{
  "head_dim": 64,
  "d_mlp": 448,
  "activation": "swiglu",
  "norm_place": "pre",
  "rope_base": 69900.0,
  "init_std_down": 0.00338,
  "schedule": "wsd",
  "batch_tokens": 32768,
  "doc_mask": true,
  "steps": 3763
}
Each number is 50 + 15 x the weight over its row's rms, rounded and kept within 0 to 99. Layers, rows and columns count from 0. The size before them is the row's rms in percent of the matrix's.

# gate: layer 2 MLP gate, 448x192, rms 0.0733, rows 47-57, columns 0-95
# up: layer 2 MLP up, 448x192, rms 0.0615, rows 47-57, columns 0-95
# down: layer 2 MLP down (transposed), 448x192, rms 0.0638, rows 47-57, columns 0-95
gate47 101:53 63 31 52 35 67 48 24 30 65 56 52 50 38 67 74 49 35 43 48 34 32 39 21 27 39 52 55 59 56 61 62 45 36 35 56 44 24 54 21 54 46 50 65 49 44 43 47 22 66 24 70 13 49 36 54 66 38 37 74 29 23 65 56 44 80 51 41 71 61 58 57 46 68 71 62 44 47 53 36 44 68 46 75 54 75 69 32 28 40 47 51 51 50 51 32
up47 109:44 64 60 22 53 57 30 37 60 45 39 56 34 60 32 56 29 54 40 54 33 56 60 74 44 32 35 56 58 47 84 38 44 37 63 52 37 55 41 56 70 63 37 61 51 31 76 42 34 73 67 56 55 43 39 56 61 72 30 61 60 53 30 59 15 57 95 54 40 44 57 38 52 74 38 45 47 66 76 65 60 77 55 60 57 77 56 60 27 22 62 52 62 45 64 33
down47 109:48 45 53 29 17 70 58 44 51 41 38 22 48 68 62 72 52 60 68 61 56 56 40 55 45 45 59 35 49 67 34 15 65 43 50 29 50 47 51 65 69 18 68 57 57 73 03 32 45 44 50 38 57 48 49 38 31 44 74 51 21 53 63 31 56 42 51 62 59 58 30 36 56 47 39 47 61 41 51 38 71 37 29 39 70 57 61 66 66 89 55 42 71 45 42 44
gate48 097:50 48 41 54 28 50 38 73 33 44 68 72 52 45 59 38 55 24 54 06 59 76 55 26 66 33 31 65 25 82 49 51 60 40 39 33 64 41 31 48 81 58 66 46 61 44 83 42 33 44 51 29 50 40 68 65 48 39 60 42 66 51 44 33 51 42 43 41 22 08 52 37 37 55 84 60 60 57 71 44 53 63 29 26 36 20 47 44 65 54 32 61 38 41 47 55
up48 098:56 47 41 64 55 79 25 59 40 41 36 64 50 42 59 55 36 48 43 46 61 53 50 58 73 37 52 31 74 32 63 31 36 41 84 54 32 49 78 40 46 27 44 47 28 54 52 29 25 65 53 46 31 56 33 61 32 13 38 40 75 46 70 45 43 56 56 50 57 48 56 39 33 73 46 29 30 67 49 65 37 63 50 17 64 62 30 55 46 62 51 39 45 63 39 63
down48 098:44 18 70 62 11 19 64 73 40 51 41 40 40 90 65 50 63 72 63 72 29 52 46 43 64 61 36 50 42 52 23 60 76 52 57 51 25 51 54 64 34 45 49 41 40 53 33 62 73 30 38 46 39 32 50 28 76 33 47 60 34 48 36 53 43 46 66 84 38 70 62 64 65 42 51 44 68 08 68 30 60 29 52 39 51 33 44 40 58 54 56 54 66 44 52 58
gate49 097:60 63 47 63 51 71 42 53 48 42 59 54 33 16 56 37 40 60 40 55 39 45 62 54 66 35 34 14 72 35 52 40 17 33 40 55 25 44 77 60 48 18 46 30 55 21 51 65 39 69 56 74 67 62 61 53 60 51 22 57 45 30 60 67 51 55 52 32 71 57 41 51 25 52 51 55 42 55 38 58 45 55 47 47 49 55 39 44 48 45 20 54 50 37 47 46
up49 094:70 50 69 37 65 60 60 63 72 41 34 67 45 34 53 48 67 50 59 26 71 59 63 43 45 50 66 46 21 50 24 71 70 57 31 42 40 46 40 74 61 50 60 32 37 50 19 59 34 49 64 39 42 55 53 38 66 37 56 53 68 75 73 66 50 62 65 50 45 80 37 21 78 81 51 29 43 18 32 51 25 64 47 49 28 21 42 49 56 45 59 73 22 32 41 50
down49 096:53 57 55 70 33 77 20 29 55 56 56 32 64 64 49 63 61 37 39 60 40 05 32 81 70 50 45 32 45 69 40 30 27 48 43 55 66 51 50 70 51 68 37 59 58 40 57 82 37 30 68 68 54 46 63 24 39 56 50 72 22 45 41 03 50 52 54 75 36 67 43 49 33 60 63 56 58 75 58 68 61 30 57 52 54 41 59 53 39 43 41 38 37 50 61 56
gate50 088:63 49 65 58 35 90 26 24 73 45 49 44 32 44 56 45 56 59 32 35 49 61 15 41 29 32 48 52 37 85 63 60 49 44 40 44 50 39 38 51 66 36 42 25 43 44 94 68 63 45 70 68 53 51 56 47 48 49 58 54 72 46 40 79 65 61 42 43 46 72 79 76 60 48 77 65 40 60 62 55 68 62 25 43 30 45 34 40 51 42 40 32 38 56 74 63
up50 098:29 57 46 52 57 47 87 58 49 64 85 51 37 47 34 65 50 73 49 35 39 54 31 33 75 78 55 34 44 43 45 59 23 57 48 54 68 42 61 28 39 48 51 44 47 76 72 51 78 33 52 35 62 48 19 31 41 51 70 54 43 53 35 44 67 35 37 42 67 62 60 85 44 70 71 64 51 58 48 70 66 48 66 43 33 62 34 55 37 70 66 34 56 63 23 54
down50 100:50 49 40 59 14 34 48 34 50 37 37 38 45 23 82 48 41 56 51 56 27 74 46 54 56 37 78 56 25 85 44 77 66 45 68 27 61 38 46 46 56 29 22 50 51 54 56 52 46 43 62 38 48 56 30 68 52 46 67 76 64 70 46 39 43 68 64 79 56 52 40 45 38 50 43 55 39 57 80 51 56 39 61 58 49 23 63 46 51 53 59 63 46 52 51 42
gate51 105:40 40 49 21 33 28 56 54 56 58 61 31 51 51 73 30 54 45 39 50 40 65 52 58 55 57 59 45 67 67 65 37 28 38 51 20 43 66 45 30 45 59 61 55 69 40 54 46 32 37 64 54 64 51 67 55 58 27 24 53 46 07 57 33 84 56 67 37 58 32 19 44 54 58 62 82 50 31 35 37 32 48 53 21 77 35 70 41 32 70 67 47 65 35 50 82
up51 099:82 70 37 62 41 31 60 28 33 33 42 70 55 50 37 50 72 41 60 73 68 71 53 75 33 74 49 28 37 34 36 52 64 63 60 44 73 45 53 30 49 68 52 37 61 31 36 41 63 50 53 42 63 22 70 72 54 75 53 48 39 39 35 57 37 54 71 54 74 40 56 53 61 62 52 56 24 45 78 35 61 50 41 85 55 35 50 46 63 67 48 62 49 40 95 49
down51 101:19 40 51 36 44 30 34 46 53 62 39 27 32 69 37 49 57 32 22 28 31 60 36 47 47 52 69 78 24 52 37 49 40 36 45 73 55 84 61 46 56 45 63 62 57 89 50 47 56 48 42 56 41 63 17 49 21 38 57 58 64 63 38 68 07 60 47 32 34 86 60 41 48 40 76 62 67 57 56 52 49 21 72 31 30 61 43 45 48 57 39 54 48 56 19 64
gate52 094:56 53 61 72 32 02 58 44 00 55 27 44 42 41 52 92 57 27 56 41 36 45 72 49 57 50 27 50 50 18 84 34 37 36 53 55 37 70 53 62 26 38 46 61 44 67 67 45 27 27 33 60 37 69 51 59 72 56 25 53 63 60 43 45 52 45 47 39 60 41 45 48 39 32 50 49 44 35 36 58 18 46 50 60 41 39 12 60 67 57 43 25 41 50 37 32
up52 108:58 65 54 42 58 55 29 71 38 56 64 98 48 68 39 62 36 31 48 73 48 57 79 43 30 59 47 74 58 34 33 45 34 46 77 48 43 29 58 67 37 25 34 60 42 72 44 38 57 64 51 47 47 45 27 46 68 36 20 58 31 62 40 37 53 34 51 46 46 35 73 51 31 51 68 31 69 28 59 42 38 41 29 49 47 50 37 42 73 41 49 71 65 36 57 33
down52 112:65 44 43 43 33 70 35 33 64 34 47 41 86 69 70 00 54 43 98 24 16 54 64 42 54 50 43 58 53 87 45 57 54 75 23 50 60 43 51 30 71 61 69 60 23 55 48 41 43 54 38 59 71 40 50 74 25 36 69 73 33 47 45 60 23 51 37 37 45 42 75 51 40 42 61 57 67 36 45 45 57 33 60 44 76 53 48 24 46 32 38 39 38 40 65 73
gate53 101:43 51 59 31 19 82 38 63 36 57 49 44 30 47 71 47 59 29 77 31 43 31 58 74 35 49 79 65 56 71 30 59 63 33 56 44 52 56 46 55 63 43 59 40 31 27 45 57 57 36 67 59 47 41 49 29 70 13 42 47 53 37 71 65 63 63 40 46 35 44 81 34 16 28 68 61 63 37 50 51 43 70 48 37 63 64 41 58 37 33 29 37 47 55 44 51
up53 102:44 48 43 44 67 45 34 46 38 43 34 58 42 47 38 77 62 54 57 55 42 37 49 61 40 35 24 61 83 66 34 70 33 67 58 42 40 25 54 51 37 44 46 51 42 34 53 65 19 26 57 33 44 34 67 68 40 36 49 42 15 74 63 44 57 36 51 48 45 59 49 51 57 48 39 34 55 30 37 42 57 51 44 50 23 51 56 64 11 35 35 77 51 45 12 04
down53 098:46 75 59 30 41 53 57 65 72 55 70 18 50 31 62 37 51 60 25 54 61 16 36 55 52 69 66 48 34 61 56 70 27 35 63 78 50 59 74 66 61 31 52 45 53 24 47 65 74 32 47 36 53 51 33 54 62 64 46 54 77 44 50 69 56 75 48 59 40 40 71 46 07 34 51 78 59 60 54 53 41 29 47 29 59 46 58 50 43 60 60 35 52 68 49 31
gate54 095:54 43 21 38 48 16 68 44 25 27 58 69 44 53 34 53 52 13 46 51 27 56 34 41 32 58 37 56 63 61 56 71 48 44 17 77 44 54 47 62 51 36 53 45 67 49 58 42 67 16 58 41 45 42 34 45 48 68 45 41 41 39 51 55 65 35 50 44 46 55 45 58 51 67 78 41 20 31 38 53 47 78 46 58 60 54 50 54 49 66 40 65 62 36 46 44
up54 102:67 49 65 68 54 81 50 45 62 42 66 70 36 52 24 82 72 48 65 68 22 59 43 37 61 33 62 53 39 65 63 78 61 44 52 78 49 29 82 47 49 60 16 34 77 64 36 44 35 44 62 44 47 42 69 50 14 34 40 76 21 66 73 63 45 49 26 45 49 45 49 59 64 39 39 59 43 60 47 68 53 54 40 75 62 72 62 65 47 54 41 53 45 64 53 52
down54 100:59 77 59 45 05 28 67 66 57 50 81 68 60 30 48 49 55 74 45 43 76 54 44 21 43 39 30 46 79 48 57 30 65 60 30 70 51 45 73 69 34 34 22 49 51 32 45 46 25 44 36 23 47 80 43 60 40 27 44 58 31 51 47 69 70 59 52 68 43 63 26 54 40 46 72 51 38 36 56 45 57 59 47 58 44 14 36 61 23 65 78 51 69 54 52 62
gate55 100:39 67 53 60 40 52 54 55 58 43 32 54 46 20 56 69 49 49 68 34 60 47 64 43 44 73 40 69 63 43 52 78 67 33 39 42 55 56 63 44 43 68 68 32 46 73 43 61 56 20 57 41 64 45 49 53 64 25 38 69 74 47 43 67 33 38 27 43 41 65 73 51 43 46 59 72 45 49 47 62 57 50 47 56 49 38 48 13 37 64 74 57 77 66 40 47
up55 101:39 45 43 45 49 37 48 48 52 50 52 32 57 34 55 50 56 39 62 54 72 82 65 80 48 47 54 47 62 47 64 54 82 50 81 33 32 43 62 63 62 39 25 33 32 14 46 69 47 19 63 58 68 43 72 57 58 61 43 44 28 32 42 66 70 46 55 51 55 60 32 33 28 48 48 74 48 59 71 67 59 47 58 64 81 42 28 59 68 77 49 29 34 64 41 40
down55 101:71 77 52 64 08 71 69 60 48 54 48 48 44 42 39 49 56 64 39 54 72 51 46 25 53 23 68 51 71 25 57 78 32 31 58 41 61 44 70 46 70 51 27 28 46 71 58 70 35 56 46 31 52 69 41 64 32 17 31 37 57 54 44 41 71 24 49 66 48 60 58 43 44 65 58 72 49 42 52 60 36 32 38 46 43 46 59 74 29 11 32 81 49 48 53 56
gate56 102:63 56 35 63 22 64 48 44 38 46 46 45 27 45 44 39 39 19 13 46 57 63 49 52 27 51 37 39 39 80 48 41 25 43 40 33 30 26 48 45 42 64 57 51 88 39 53 58 71 41 81 60 36 43 48 47 48 53 58 52 55 26 47 52 41 44 61 47 48 71 26 33 16 55 67 58 07 27 73 45 75 74 46 46 40 53 40 48 56 62 60 49 39 75 67 34
up56 108:45 60 22 43 66 37 58 54 39 43 65 68 42 33 76 38 50 31 51 29 46 43 32 29 31 74 50 54 56 56 06 43 48 26 36 61 34 57 47 54 47 23 62 41 42 55 60 72 40 60 20 68 56 46 80 67 54 39 38 49 52 42 46 80 62 54 43 57 63 42 60 57 26 49 70 62 23 43 43 65 49 57 46 49 38 49 56 63 77 62 61 28 35 71 61 50
down56 104:67 06 62 60 63 42 39 31 62 62 44 52 50 75 59 57 48 79 41 32 54 34 49 58 47 48 45 49 44 45 44 40 48 94 58 54 38 70 59 57 69 46 65 49 76 38 15 59 30 55 54 40 63 53 50 61 35 46 53 51 53 54 64 43 39 33 53 03 37 43 74 53 76 77 50 32 87 52 61 52 50 51 65 52 53 07 34 31 51 29 70 41 55 44 55 41
gate57 109:58 53 39 24 41 58 38 51 27 58 65 51 29 25 60 56 44 57 66 42 39 40 62 55 24 59 47 58 29 51 64 99 38 42 51 63 39 66 45 64 42 59 51 54 45 26 40 64 49 56 40 40 42 40 30 56 24 42 34 54 56 58 65 46 86 26 42 33 43 62 73 58 50 63 57 63 51 29 57 61 24 59 22 52 36 24 21 46 45 45 68 35 46 68 33 16
up57 097:64 57 14 44 38 38 58 40 64 62 57 51 50 70 49 45 52 71 51 54 57 38 68 53 44 48 41 37 60 64 36 47 67 58 22 61 58 32 46 24 60 37 68 44 55 41 60 26 63 43 39 49 74 42 30 42 37 44 37 48 64 53 44 51 78 59 40 44 51 45 27 64 63 81 49 50 48 47 39 47 23 35 39 42 74 51 47 63 69 48 26 52 38 79 52 59
down57 099:23 22 46 55 52 47 37 68 59 56 51 90 82 38 65 60 24 37 53 51 47 18 52 48 34 58 52 22 41 49 56 49 63 43 53 71 64 72 71 74 65 76 44 42 62 50 38 86 38 63 35 40 41 38 59 24 48 48 50 22 39 62 54 39 37 49 42 82 58 38 66 66 46 55 67 28 99 65 39 75 34 53 43 71 36 38 65 49 24 37 71 46 14 25 56 34